Weights of a small GPT-style language model, trained from scratch on English Wikipedia.
Size: 13 layers, width 320, 5 heads of 64, MLP 640 tanh GELU, vocabulary 22208.
Training: a variant of Adam for these matrices, 325M tokens, 6958 steps.
Each number is 128 + 32 x the weight over its row's rms, rounded and kept within 0 to 255. Layers, rows and columns count from 0. Numbers have three digits each. The size before them is the row's rms in percent of the matrix's.

# layer 6 MLP down, 320x640, rms 0.0518, rows 0-87, columns 0-159
091:110121106171119137110158169095087180156108136123118111137146131180157121105112134134125088145098162129138160092164149149156178091144051110082138065105140116114117096157167127195126146102124121121071135098157167121140157087149198141199103135136103188128122127131196143128106142063101089117135151147119129107117117137128147064135140129140136099151133127104140120108063100139095168188070046089162136139086134188179094097172131167111131077137087104111147141125143070111201138141123126
100:076138111155141143122129151152116134168167114073131101131160116127163132072067100116117141139138105114129110041102073107146107190084121119157070131149078112117122136076099098132213109134168081102066134086085057138147176069149134057157072151145140125117100080175106105160049123130134116107140187147127144197166157128104106082154124204128161113082128126148053076151106111102147197041124071135148111159141110092116155148180130122077159121126154143137111167106185099171121088103122128
106:153097167169180184122143071118094189122084152112143139146107148138127100110023125145162143135094049135081145143191123091078172131066127108094089203056146129134140181068186134161099136145122119185201134150089114170140117070103084129065089141136088141144114138120102062171115109110095105153126083144125063043106130216162114132112141142137144115228162110121147103153192100121101128190200091127147097113156164052095139128183123154163086140134107140113103135138128126100128170160120122
092:122105161195148149122163153080130172119102126109117109139112163137178097079101138131112149177130167144156121071081166133095125069086065125185121082143155098145121120137205127129086139138127221112127155156144091122118120130060210089096144138131097146154158190089161084174129156164071104114128137149101045151170193109133115113147137082082097164093123116117237153141102154120140109115143100133129100132125120100173150138153103138145116083104126160140109127101103159129105109173180183
105:118147167076141122139175091152165114047157165153159149119046106117158119119075072139095113135076065114121154159163116118123180134148112143109193121086114150131134126055146119126083149168084136072160138151114129137101142139112183118211173116137157146108135245110128086152175095168100095137202172103115129137112145128110155115120135157104098131176156147102097102125148122099168151148136151148133156090111128031077158100159132135139164180098151135139105133151019159118073115128064128
085:104124140077148127145137050134131109149101142145129165078149068119140139134000119144126139130132134121139130106131125101134123109112142078138177154145198162138130154098157141098132128092183115142110144109086154140126098127124001076144108135128099128142095099150144087141125136128095148130128109147128138117118086136157154139134135131118123117120149142135108174172101108160167129114112103143143111181096122165118124117155157150117154125154031094079133142139141149128137102147168119
109:164111097126097136133136124103139037123156133150168128131102095138095127070043128178087107141105077130123134082111127172142151111184079132143129069090106101130149200142091113098172141131117140070115120140160049119135173083126250092156095132092130137128106118112103129127120181161169127133175203133134075093137140161149149042104143067080146176121126123167198068135163137149084169107137163162192111140097141071121148206185124142085112147080091114114176159147108117157116078049137135
088:134133146118115132114159104080115092180094136111109138143165160102153108130127128119167065143154118116076143169192103098077109122156154114149133142074113149136147146164139163094096109109143094120193129130094165128108109101118126129188090088152101138126136146156139135172138084123102117161069138140116158160198158108083110138159153164161102086080130130102102121139145128109113119110105079138103114149079151132130111116119132148137099131159191150122124112127172156129118154144111116
094:112147164159116107121122153145140163155117139186137156117162165203153087183116170128128107085126196165156148116147123132157130164219100124158138173184125166171147097161091138101094138164147176072126126080097134129132134111032088143088157077129174143142167167180166130096180172069105129160160128121139110133188128126107152098144141150148085089078110062149140134151078156147080121161139199141127186140171127255124124107104143125130098075136163167117081114133156132118153147121162151
093:099129149111111132124172078187152132106142163085124111144110061051188098154098160132118175114127094115170153134090127139149186141195144155158069133154119091132163092215188139128039148141138109128093133189135148143165129117148090146221098071142188142123149143116123109151186087168165135121096121175148194066118146109149135173029103142108114156087116156135115079107054141155106096088109130154165097119075129127143138171108153116125190089091176132134105112130099153128123122084084149
098:165155168121142125128112136126054184104095110143092109091114130119126112140168095128155152117105123118128116215125156089098101108124158117131119069098165114134161079180108139137084131113126098092148129090087161125102084135135124127103150150142152129111145100147149112071180125150100103086093108128120156093163124141193132151200113117130171163089132081162201185167101131129177099122103148091156160105110185157160140159097121125130135142164099158123118128136127162123148127199172094
098:135120125127156136127101143112129135094136108127112133137108148075192157144124101105121120130120160109107137128124117129115118132099127117194155111113191114122153093145056123157125140166122052214117109071083212113087154139058117177074118131103118114135136006139150139142130124101120097099133085119125120128160142125156126156124121087117091165166120093149150133127090105133195172092116122106109167108033101141174126170110130107133079129147141126107129126098105167137110140145105143
103:142114118095165121127129090164159164113129116164145137090126106114115140098144111129102141121122114131091161125096110152155184125039165134148103142125105108111115093094131103152109146055124135129107137168133154119130107103159103139152132215158162164087109189130132131101199136113153113155149116142138089142129127197089160134094131089167100108163182117150148058176074099131130168173156118099108112125094159133132143134132155088172157142086094109153115173146114092116173057049100114
086:103107091051136123139142096154166135130119141082110107052123103103134093130004090142104165150096166120136127126131118176118160105106109092148109056101106113107133105086099123094130134098131145114115115129144157100144173093168045145128087108125164112135098145130122118119143106143083124138121144159096150140103122122153121130065115100109104086059138177158150098086169104146079092150127135122124103124143108109177097123098059150175103050141099126110085132104140108119085095106056144
090:148191159140139128133127217153112024101185138117122092148108167148137090124177111132114104109116195122116104085131095129140114055149088146166214129143101132137155140208125137077151099130063135054130121199108095137095087142111125107145123095157136161106141139122113121138167131163154136125147128160127167186152142145162110100150113116100158110092139094153156121134161156139068147106119138070169130105142116087082149079133153085134161153119134167122070141139101137138103077130159141
090:081104160218162125131125146088148140174126112122114122184171173142133138110238094142142078132094138120099125099149114116121133071123159155125083127092080156151136086061142136106099126179133164098118121185137108128099114125036251115119154117129132128130185155132087147156143151195101185109155050162145066160143115124087073107150132088088107084138131139131124111106115160173095107127081117107155125156143140129157130092129153129147147131111234212133128120122159137130102215190160128
079:154111142063104110139115027128113110079137125123135142038100049125123106089000131100116111154154121103171130135125116109129113104152126053120114160117213126118121114123127130118145132119128107158149118161101129121115129103100126154105124106142109119131100109135168117154096114150142096123103165166137105117126114136125117147114123124138081096108133106076127162144113090105146135125099150099138115147139133149141112117125118119130137146131061051071160124101048105110145077104099129
098:146120170172117131127112168087127141149148120162122137193151174131141102132138102120114105149143150094140128164117121161091087107127093129081101144153164185109124141149133114170131111174091118132150104151155140144121157124133173121144157069132123137132198167113080169182121074138188164110062135123146127174123185099132096181198138140140145107148165145111141194151134169100157067153138158116112148115169148113088148093151089117141156099145164140122089114132161120093135147164095126
103:145116144097151132136114115166079139113095154101141079184130093092134119144159103144166113196139097142076129105167111134155104146168125113140155090104141138134140067108093141109138128155136098116094129184135156141116194174158055151077117152132108129138149046179103087154119136109083117165197255071123175199075084118112127092099144124094142172142140149163094173098123131068107162142138096172121064130146101142130105162126162179113156089153142122099124099137130081091163178128135153
105:166119121146105138127169135165121132105142107148120167134113137130110169105105082100145137127162125133150104116118151082154117120234148169200117107149112132134155152120119172083077089172126093131141129188123086150129135111152133131056177136138098138109115062143210101133169140186172081152143255088122133161150133111113137037074094121033130167152139126145117106101122134181095129123090152148158118131208076113134153134178168122160111099128069116168118106146120065017099119092179134
083:162122143044105131148120142081108090101135124115142113185090116122123121093099088170170161114142139124143126107169138077104129079078191159110122097089156123117126080217161134147090135077094051146141125145152100126154175143128160165046131174175151127131160149132144058101180135127122150132097024088122087133117052140130141127152129128207161086143110081123096145115108119167073130130080137110081086101119043142157071027106147124161133160116141109133147129158123057135090202069160142
094:089071097082152126127114118100116153152084130148135129160149111155169166079186093117058122170127252141138111113126166083169124196131130119168203180129111128121112084017162159068238120158130141069182119101198128126054155107133182144073140035088194103132118124119115138122142109233116117178160096086119207172139103120134142157129126130116115114078140118098144094119163127118142113146150073098112165140091102191112086222159134158130125124120156118137172123145147086081133105190110132
101:138118127156117085125112143126143199138074118114104107185151137067095136095120091110118134075091066107039117074096132131120121147171076117160082128179154134115127126147083122195174131164134137190064112095189110123167128206160148123139077134102126129119184058129090114168187121097054121100159068127115218102109119114069148069161111127137128110166079184115151123095147151148133090081157144131116170153143107110096101136062157085137056114129164128098123102114155078167125168104137140
118:206129111078088178140119076152075125038105116161082119089057097154112141136089108115134155094162166144167110208103109150101119119101147103100200134156123131142100109075114083179149122111078065140147135102081140116145200210129089121116174185128124158111087169104124145072152131132132136106128209122110126132145080157202142160103110117152173195146092108162106128159120114150186137079154128104123145096081175087062182118129114103128156134123078107105191155125031103127122107116167121
096:142135114136084123135137088156195121047173119124135100167061102144131191161026148119145116120172084147136160166139133079116144122094165119175105156113160115103151059159199099135175149127094105159017161092114133142151159195169061149143112144140129108123139125131102125122194124138145157110136076142122110132100126113142157176100147134113043120098174140106128157079181122119139163138142098103075165074106103161115129087165089110141137171131100100123131140112053170137150117155087169
095:139123123130151198128135174150141180148123150139133100142124156114139098166109098145127119085142087138154158156150145164163171101187151151109117148072096100131132117073100120103122151140137226162063136126126146120153092145117236147040150136119159139128135135137171076153117161126031107124114230170152102100156093063137132153114140204112107181108099104136102055077069118136174188158112097164108198114180154071086144149171123137136130147146132165151120137146141138165125122060113138
092:158183133141095192115165187143068122088112112114121132138092185072142065108129122104046164131133081109115113181119124111119070131148123116127152111114144104112142179172088114125102150084116065150126114136175133079114129186143190154049160093110142133111169057137167101176060116224151091112157109107149200155194145172168101121140104112108082145069087136094118152145103120145120125127178096175123163114114151149128095114110106136144135115151111138122090095116088111142111089088171121
091:060165090137172075120154159185102091112160114127132147119115092120134195144131113109141083103146141132119124149165146113167154124146159147168116145128115144147119223054126141132161144164121195105071120137218126134137139070075213069188113103125115120124072131103173123069077165079158071149120105111124094141188154081118142054104153163149185105165120084111183116122146125134124211152141118128116071135114090139107150104125141150094133113104111102138125133105115139141076104133145132
101:126069153147128152106133132146133130144137122157126131115150146129165093129140093130090127096128173112095103170102147095119139148118171127091091117117181120110160133152122102130105104158155160158174103150164178093130156081107101171094200088125187068127109150094119206115091091169082084104129134127129159148126105088121133069162129162149156152074124161135200145130121164137086122124137119135139138170132124149064139118094121156168151162089129152120151120139143124130082139139122146
104:171141126114142116132107134171204123146119133090136115131110136179102067147194187119127067154131111129107143040101141165107134172080099149074161169081069097133143105088216139162141137115123201052140140188182124127106122148173113141136112091133168137153113156157061142078210145101170124127129126116126130166159140122077105081097135118071164107167148139137162055140108145106031103158131117132153083122194101204170164088182167154142114138116114138138086119137144052071137165146167163
092:127172106133099081147140136180156093108142144122117145208107121112118135123054123131141167170122078110164130055120097057113132162103167143151068155138086150136093132168118111139215138073114095146136132147152139123141086093167069140142173103141117122145096120136112071053147187094113063130127127107120153148131153148111122118125130112124175184160112149136166103160159110135154148162107139122190131105098179093132127148170105113153137198135123160142079162089086224101129107081111105
088:191136102065115129122147110129145137049124099135142128067055132162122127152010085129169131136127079130119103141141126132123102120145142113142165099151159103130096134112141132103129118152105070177164132173135174122138120164134157167138166141132114144148075094130220086100099100147099097133115121100104115098132157105079113176115115159073142179091144119141136131177149080106189109161110175128123131096113113142120190184108113073159133125149094128106117073127048165131131150117131119
100:130123122135145142129142088159145098137134160092141120162159063120124143155123126141118163186190117137117136110112121105117149042160117151163115084161119124132147205151100120066097143215122169102075124179102088124113147137072173066154089115140104132127173107134137088115073168145122105147148045130147093126077102109165151127123133185086163218130119206144164160132060126095150162120132127125157047130186111110162101144085178072037148108085118084127111164151160099179081110166107162
101:114150107194134075142129140141164073105103127164144137167133080109143152133118133141143174079148100122121144109093122135138152105149125140115167104121110147091148186159182108160111177143134156176086126089052129123123125195041143124126117107123193121130170156086083072157101152128037185137152130172152121154145096146124119188097125110083144103136121163138097136103130149096204187123093135134158125135075144116053123107127111112133119146127106116132145161140105205146098076060087107
101:122157103100191102128156102094103168181164146151176131099170102077116158140170179116105103115154039164100133098131121090165129098117202117158179122141091125156108118090200129096110151158153205101063141152177089112136082111077121140158114114109186126132151211134015123139027131103125122129111153105145128194167128117078135112131144109123218163123183210114116118116106106142074164178137097150196080151150150128131090094130113180168143143111106091142099163155200121142114085104119102
095:137113124130116103131114072133146111106159141090111117122114052144060109081159158138065131165115103125124151149096098084157145136216126135160138110108109121147157167117147105152113127163101138002090124117138088102134140106126128188104040144101118134101144130080134177119131157042188140136087199179132109074081167132123128086127126148101108110140121181167100142148197125169079118101100136143141061096136098076080117159135165131107093095054112072113197141159108079136087066129156123
102:097191143116119072128138136079167130111133126172140148099106128177147021159090156151145175115134167148177117145140131102132111113112086115066160139091141098143143129155144122125121112212129073181163116108111144119118166130106142115119100127149069109147120154144157163133151115066179087098187038150123151070117099096099144098121121164109084065112106069102103164096147128127122104135123099112140136108123110129141110146109143108183127165184068150124121153150101095153106103130146152
091:110128130082128122140095132161119129173126104194128130138181116139148143156133110111136154155061132103183135088162160118161112100102114125138096120156183149138114059156138139155150115142177119151154143110085132127175179090125095132213115174139097113143099180142139143112176125120124107144148089115116112128126159131211182136153125104124115147189119108125155081147135115077085164138126084161160065181122084159110131097155125151130158147158122106123146101101151147148159170112178090
099:129138186175152107117101100182115123183121101096099128140175133160151087165211156109121143130160121110149114111087116124136068158166088139078122122144158127121136159120125135145135122171174090113137145153083190138104136134134105107195121110103092091110168123122165125205082137179089170106158134136144160066115098100142101168203127132181130177110127065173096183123038172133158117035135131183146122149108208102114113195161141126093155097136188110130166114126211161165096113162151076
100:087131161151112128127156124130163111207088152105145122183207160135116114117200123138107142108086111128131149154165153122106152103118126156109128143133120146155158115124133131122149163131177151088103130116090137151110107120149175130119083129123126124150189158106105101147155199135105148141133176169139152087110140161121134110134139127138157175145114145153095139089163157100140116131120114155117113178126147159108172138169199134140112173140190180146091128112246140104130168130111133
098:116092152099127155150140093152116148100099124180117104092090083157115214089086116127081104157084092134142105156090140101134114156091158128203132125174134158131149114150115113114124116055137101129140125138067137176112125158131025103103004120102093106120141137120093136119134124128183122138102048124119191107109127136079155090110103134186107122172131070055121115114125122175113075216158147163159189138128161179117104086114110111162111053163150121127151130133092088096100078170124111
091:092128083090141156116093128064146087110104145075147142131128065074144181145124112138059145141093121131142162069177136127124137144050109113148144086122155092148098139178109154128086145118133141024115128145127096161109182087107190122128129086115159081118142072109092111117051114099119176136141114100132148216172092135135093099103111120062103204120089111112125146124132107175152162130150136127134150133141102109090086161150137128108132113128139163085139108117134112102102125169103130
105:065114130118095144120100146132175048154161111077123113117179123162103222164162133104079169103084114121170104108161152091150125136123095099158172109096103139110127161141197106129148109110157119014106107119142100113141132110206194098124141143113154164119106102122163106083047122163143153151116199135132158153121100140085129084129122165107187099121127089138139120128126083108138127106148085126118036160094086077149146089109162191128114123119131113093082115132166136132117159142178118
107:160120119103134117128116128127216111137093144061120152069161093105103106127137113151183154122092059130067147115107089208133130105157161108085075153140114108119111148130099121081124134079135157030182158140139064122123097122158140150101085130122142123101109129095161084125083141141086115127113122091124107107071114096123136000100134118083147097141138136152096134143121119123080118097108140149107128119062083045178143088127174123125149131147149181113090121103162099119085146135120124
107:132159143123116195136135199134154062133065100131120125163125172111084135132120146111108179163126120156135128103111145132086118106094118129164141120097119171124076113080113122135103106174135107085093113130174165141143079107111051088086183069107122129114138090134161048149119083101085210087144094136132138138163115090160149169198134128174138138110114173121119124098107157096167062128145084131148102135128155118101102166133106115118164117139197189135117078122142214144105179176132126
104:124127135165096082131127170108082098163169153120094168135163129174110148140211057119171144132150153163144136169154125133165142114097114136169154113150149144141101135161128132108066136134138132208165139122093150110146112105146159147188192128112137107125132070135187036120163092131133150137140092157136089181127152068151146204159121080126173140163106088115077125101016153144148122167121140171131153148033215093102147158110158100134188114140103127126086132107152175171151089088155126
096:110109131137106066124100165083169148148147148105121124148170142127098118204124150135129073141124101091151148139150153130170146157132107142137082111139195106121116125154127099101140141110125114062121117058153163137157180105112126149213146095125146138113110143097183090092157070128152185141192084159156139182172135123181139059142147125077154050124112180138086157108111108067137098082120155108056165124113156061161148080149138162129094114115130179124158168084142172164117119174140128
096:128107122183120178122127105071118143143170162136115151123120106157154148116099099135094148130086127142081134143091094105120113097107101126115170176152116107142073166087161129102090130063126146181183119137134194146082079097192072102085240177135119130143146126110128129086109126092100067113095121100140136137095124111147119184131109161145120176146155136167165090103095130175148089193163150089115147148076069028124140145125102206145186122171149102120166136167143119109113100051089132
095:152119137095144151138126119115092136116168126167144116132123124140190123102152103107151154098163162128094136098115138133122115119210121133141082085121137160137115130132151129118080136176128163056139094078161120104123112068145178197067146129133105107144134130116145147101144122175227110156124116136147135190093093108064152082134156143123158027104119115118113146100088142103103080166152104153091149096185138117121028118130139137126142132118151095132169093108119165104141178169185107
094:117164114139118060110060134155112097174144133104120138053194105074147177195146080103113148170169122109116137099092075151112086108119118049156154106112197188112137118144113119163130153095146123121102107165140159077053082069082095127121115105078118119087111009122134141148134123154154136133155118050122153119131142126097111101150130116133157089139148131137135166163126068113149132099129120110124168154071107152146119134127112111135100137125090095058113109086206255113123091139148091
109:067159160186114114132108136106120153185142110126139132117198125147153183157117124121108155144135124132181142162094145138120122129083148101132131092174182156105122174164135129121190120159180087239110130126100121095157137126115174140223168103100154116138153077120150128169063133062125100118148079171124137101133144112139132248168124164171138160127104079135193140108088111078177128122126116135114147171083110117096095113110115155104185098169139128104125124126202170166110196130162088
097:174107139131063143124125163130016074123171111158109118143128146081129143111162166109118140102139145121173115087109128093108099127066100120140122112118165150118152128160122125119105111113122127077164119163137142123126114129099201049163187157120057157119169025116150166144169114156162075120105043101118125140081172068177130084185121090062085052192137112102136144092135120116125129142091160074040123150137093132124056141096138128149142149155096140105170085123126103135135127030157136
102:110148124138090208139095157104058112159169143178096126101132191125126100136087113102146108100135198119136109143122124116152099122123117093088094119100165120123135165172122105164121124092160095087104126118123201139139103105152047100086178101131116113119121136143223150103142051184172159092120140095135100106113141111156148132155112111164172136133106129086099167122107097113094101193150109114089132153089086094154089088102141125110127110128137167106094068125114143119140127147217099
088:136136129185129119148181127164143154158153161114134132184131061153135090134243116139097122130129150135121145160151140159168169106128144190146131127096076126128142147132147133109129129151139189079133146160119130155132103075137124145153137129132145131151163206114141075107124143145065113135160054178144162117090138132115120081122112122096142106136109136130162120092141144099119144142142126139183114124131123125081167164161139182177156124141248197179083125140133125119114170098131133
103:142128132131135079133136128082102204147112157057141147099135091197125081063134172132164140141054155133101134086108109089125156115103116130135170107104140133140116119128111143170112124165124224146161131169117109125106120128110096160064154152124134126129132065129146115148113169078113097177099078110129131086206134209107147087078147109136101088182192143164124110137128119173098082137056119077151135142182057193104097154100139208168243121131076096118132118137114013128124128110124145
093:134118132061113153130154103135082170126130151152123115124129106084141138144000134125085144181118149111127131121198108142128155147068104157182160207113091110149129144149099139157122150158127134102140159131159120114167165194127051126140107125149180123139167074141108120144118146158098036133176000129117141065084124176099124075121140141144120184132078197137229071123155148152058070138139105128165105131124202100077121170126099104137136065122124123146176125134144101144130133080166147
097:134152186164113152107110079083169116122172114175134134145125125112144123124164151117203169128155198113105110148173112068126093122146203108083096141084163164139083140037186139119115123171109123185139128125067099157129126130205183150154099149130137112153137058132089167148229111153106176109080120120111176085179080153206132202127118198105127071115141104142103140105115111132180166191104093116125113133158134142167149134155150083108100128161120110128134091094117144150139140089135134
104:173166089198103150114133124021187125054157103123160092118057136099108150137153072109096162118097174154112132055132141110175121131147081134081139070148139109122154103111075139150160120105092172053093114100177109106141134252082163063112040164124108148129120053139105124100122121104198111139143224095131127115114070145210124106103127099074109179160097111098104117099141164121100123116122105079069120088104085129137113119133140169144099062134130140142145152146054155098134181122159152
092:140151148119134157132170096154111140116128130128153157051071080144171103148097132146105148121125122147109118110144144131125152108116173113113080110117118143142116107143135126177118139126135152011134133122186141142115075152149057129137151120144214129143102127117122109125163142164125125166132202114123109121210099198112151093172124123112149128175113104134106115133160107129131173112126162147155108082123177137156141115140137176206122074149050157144132140129079171107172116095165078
116:150074091128121153137180139103171062083045164097127126138062117149115194102180120138122109186132124125110121081100150161125176129116106140163110147148073107135141175098143125170091138114089089148095126105120166115135176201141115148098144162130181166128110132123079178091148127136142154134075148123145121124098121163109135183119125148176093092139136149139117095118122113181107092084148166105134189073113152123135167088109154110113124147111144141127138151159064114154128085152048146
100:155111133154117136125132157060173148121061136130127130112114153142091176117147170121147192068175093145124111039085117145137110048113174132125129214109126163130115097127135137147144128154128104140163106152188085163123114106134118153161161134116101095124141145148190115128150148124019107137080101093119116124113142125157116123160146135198141121180129143137139112140122120136114106132140182118060132121118126161134145184141131158146114140150157135120116101092104097062126201175146086
112:148095153140192150133153124106178163101118133115166101169105164065109120121089094125160050159138075100136128121162104121060149168067129113128106085115128155119126101068145129111167119118131206007119145154046115138135076106137103156120081178137106117131163037115182131156175104086125121141134107102142164176065120118120139029148120090081172170129146162156109142102127143102129089101112105140114101103132105053169164138115119165126093089090184147137098114118103102158138180190167143
100:146140129122089090129164161117164129076105101186125131121067138173109087162174154108110143128163161143137097151093144102115101126124133155113162166133110173093090081175075111148133111161084107155156118144119113157178166180142157053148150144085220132119103157091130060106117105109130144137107144120121137131066119093144138206143108122136118103167101118085137139147099119091200087101107113135131201094080149149102120107085115129127102132156108203155115109122056159085117192149052090
098:103147114141102059121120160156144153143143152162135132168161135166151064124139138134185110135104179103104142106064122168189167174210088120165086108118110103155149101113097092129051145131116048192099100116135109130093192141201049089134091161144152128142152101116142140125132093072103128131176177152129150171120102124118161153118140154162068171108116080199130095083106121138110182145162109165106160148017123189105076158124175166102161096082162126129163150113158123144092127082142127
183:150135032158123126129141207127124127045082132126131134127022248133125130133183126128129128128129124135129132136117125131119133132130123177127131122135035068124129122135127130122128130139055125132127131125122132123128124135125149110120131127139125130128101127127117123072129132120094129127128128123128128133128134122133124136039124130133168132125131128117125084164123142119123134137123123132127132020130121128131132135128116139127121128124120234208116207134030132132133200133118126
103:117182111127106197134142085179120145135099124144132159156149115088090057182110162137152190146098115177158148200121102184160137099131157140040121120111182158120122122080155145157198143136121152166147134129155132127120132255095054140117101144138108136102135107110078192160123114159153063114121157142148172100129103124113122049142123120125162186090140103113134158123086130169158121171129167153104071115118123127153171181159149171146150139160138165126098100127127146111087126145095132
084:124131115113136159147105125188079164139089121110113122093133159131105132127110162130120155158160089099151125101119173112105094085104177109060110141058174157130115117143146130153093121130119131123144103120182048118089146124115026133148165124163109113122137138137157169168113143099109145152127140092120184068131148168090146148187116164213121157225110133130096119152184114126111146073180163172109092130114107103202131131138108127068126115094080097120124103095126139146145137182111102
099:084152141110110112117108155151123114192139175144141121188183167119108139148204066123132110099088123121145150078068096089139156152085107140118146149094159119112165105194137146137132143242164110164146132145110135077125139103097113145100094105127143139141173103104172164113060141093067084139045074174124134142131109171121106125151139137183133134088099150121181177083117152114112131153119107122139198164147127148143096100136178142167055166137179147142094123121224100108159156141122122
112:125143100093094103130104135112191142097124114141134110118100148111177105154058070146126099165180142114144123064080158113121105127141124117102192101107136115137145015158137126097172121101110109218127126107138147120115100156113123124132103170146158120117140125140085119100110120128112176109071167106116169109152079107154131184137106109171102132119165184112119147118128143114165090069147107131155030096120090177146131086086141140137103178141147136102161113149080109154119138059075159
098:130110153119156165125137173097147151131082127156110149125115216155139080112172144140147122139175111176200128080101116126110116130125118142100113126095107147102130136175165104093137118106107032177153116171060131104138121059116200172034096151123089112111092131151120133141014169122156140132103151138133085101141149142141161204151145156106075191078150092086134088125136102124178066124147099106117200115091046100157142131162109099144110118157149177152088134138131136102125140124166121
105:151117145143152102128128140132161103115091117061124103169151155081118109175124156100129097146168128131091099076142128121117086155109106144134137091137135116111135148126108137179091101138120109122130120097172197155169105201147155126027203169155117122150165030144123119162083133097131113153090027128096180115138130138129136099122126178105096153149150211137104183093107129154168122104175086131107132124173108144073114151129154105058127176166134172120115132124141132148141155188092131
091:087114127161152063143143128155134166150160152098155087175158121152100129169116090131099142183159112113081149174055106158132158155134140151055111119123124152132114166150137155081080155206143168043062146172108159143153129169184113104142144136113140148125192077151088101149142159138134094128151110123127049141093111096076129112129135106131141152142109139160131146142206170134144153117166135147141126160125085129124165136092162203141129062116137127159164178157163124140184094082129149
096:079135103127141108121093141115122112190108121125100111096193184116122141130115185127147131152153101131145133175117120122138117147076146109122142127126177142120128098153093130113108124077148053128195114115131203125121141159166150106066118152131088099109125051120181098120045077202109175136084075086118122070109180135100115136162122109107117087175128025148117165174094108138142084140117102105112094168083150103142114131144123136166154146120124128108088120130191203081138112123139117
102:116103102113121112125139127165109140155103153143132150141171133146103124128229144133104129160170153142148142092069125138134152139220102132084163109134107098117115113097071117049136149165145084152132145140049117111104110128101160166117054100130094138134123109114148050124017155150000136150137155134140138167099144118099145164097119117136135093104136129159171172102137160099180152108184164121132122148216143158099091143142121136135163099170122122151147156133203122151183170168117121
100:126132205172109170117097147125137153117095132152149112114111156111092109115119095128095151150131063123125128161114149117132129131202202128081088129150140127131163137105184128154129120063135110232102132086161179127155183154098133135126145160120123124140174161132118049205206162143069135108083211156121115101094122154172127175172128082158072153143119117164136126144114140113168128123136138163150128108085166130155167119112168151094152103180160103123134142137126156146182146062124138
103:079145119130168105120138124040100118154131128123122143158179125188150122102106189145091108137115126128135138185147095138135126189139131146146176109112115126130128148161114176145109141150153160079133162134098167182130084062111130166107100143134088141129142157141136119149089149106135132107132077199138094072052134169103127116096099140227200048101107133110105137111185094088143114109166128153165145160104097105161128153074123134120052165157113114140147165137174089188183128151168111
104:083127137144127182128111126132174108134136110063127142143161126129097147079096086126134165120122231138111132145166136128144138161171149129185093139165077106118105185209108123149139122145123182074178126102154114117115106139128184079127170068117167137132118161149151112106166123185099161134145162100119103168194178090078166082136119193142101129094083118138132045140091123106143102092127127116158158143083159076108127105074095061155082137139092138117134148141133195126113059087141138
101:121104096075096159145132067131175133118100133092121068119093127136153137094075139140106131125141072131098119105137132111121136123089149121165163165148155106113140084097164123108184111120095123094084119082128109096128185206149145226089171091138144111117124157123047129067121114122165166114143170130116107173175126128194090081095111126108080151097137128088084133093165133137062141153127101171113109101083092132119097149098136074108126130111139075131129111126080128112100086143146138
087:107095110157131164134073156148084124132130106111116105148137181067114190193138147128133179095164111145100136132140135122128129136060182114161098153127168128123161173076140125095137137110132116129097110064134021147113152144119087164121183140156109129122137098151096153157057123156174103140118110101124114126106058122156122164147139071159127175103091135116150145144093088082128133113060116060110068137053101189196104118101140127176049117169086164096153152105119093051109158128106149
107:110133099143103110123113116107155113146189117137137129102161152079176186114126113111139101143079149147124123095175116111089137057166154137184089086116165084119122077057086116162083149055150132124152118114167108085124108142218072151144163114148182145120052127119113143102132101140179125078117215157130065206190114163132109137092110044115102073156136164077101136097105122136149149139129123124181140148138095122114152121121073107138101094117080122153145145114126132159135132160115146
098:165123136091130085132154141182125138138098137099117129116135156151152113148074136111166094129132066113117132147112133184128151132148067158146119139116161120112108229134114135154156131199102121062171137144207095180148107094165098149031155084099124150143129093137149155153099130145165152108147157070132095081113111177118145094121147159030072181067133210122140151123060125182143089091160125112126162130129126134144146138164115123118130164123132086131141069152140127143112045093114073
102:138096108183143165131131087174111105075133150109131132106101105148133118123132180154127118120146080180094152145164099125143121115119150126119105192141127144120130163122150129126162130159095153196109136151160096138118160117082085127182092108108159110138082229142086139120167157206123193151122143190137056140144151102105139108093162093143115145173088120122140120127136116175079164138138208128128135094158119172104141155149130149141153124130124095138137154120076190064144086077147162
105:153123151168160119115159142092084157085125111169125133172106130143130148094096217136176102181101164134121152141122093116161114144115127114103105077119109144134120122111172132137152107115102102239136132076167108133113119173197076100161132166111120112123118176162051102156171159129051150129179107095130104132106154140171090220135141091200159038148147139085120105143058146094116102116163127099126173114026133193175091093118130168111116120119188107121106117115121143115151183133148125
101:131108161107162165128144231113100188151155134147140164146123196127109096097148156137102114136116174117159132146079153149106134120138135111143171083075113135116172087157129141068105154180141136171130134170090117122147074078129076077114119110125106116152175129142129171150121174066164130098110184077137222110168179105086120153145139125117125095131134164114147104179142121133163129127126136115118101135206027084151153196151099151162203114121182187109107138141151070125116141142137221
099:127109117100112148133125130170145156123181154133150108139134116158145106168070127148160100108165068084142166050142139116139163178110115140101152123104108139103155040046206127114187143216115136064095112131038098141124138041115105136153108087138159138122132219145074137100204076122131157144120132114127114125114094139176097082097127224091143091112119130157161134111218112106068109125166158078164136099141093130174108144161140139107190107153181143146136159120129100094111174116144134
091:117084112165142104127114102144126201151130126157141153140125091101158174113099197131113143136128105147130108106164108155132132144133124126121107108174164044145139163121135138097115112070114118132099127140149164140132161108103166067033065089126112155124134110127042194118182199143183138133173171134117115172154165107135143198077116113134057115098153180167151127171132114200177121159133135087108115132203141162126144115135113110090107125152119089127181161127148140149136139121104137
094:158178092092118169121153138079179054129150150129158147107124128091150147123079134121142137126109087158136147110162189164114149156173114120082071161095105136121181162060119148103142120168135201155107158116028122130132122122162087066158100124115158137119106059139166135124083166138128178156163157169143142144116088137109146151101106132147040094145158144155138077139118123141059115127139085097114091122193100159181129083163148096178165120106087105129109122177129106119118116120173160
097:121124173188155129118134055127111136162111141147098122147140097144096115141191141127104090137146130114130132167104140080158123152178035143098188112119126122129104063012151107112103133061145098130113131149116200094138173117164058190157140103179102089146148093131144121104117138194174083129136191123132226100080081121196153180156137106077135094142115032120139102150099139159108145158134141146073124132110179074182117079129118125119153126113098117143159146163152167113118110112156103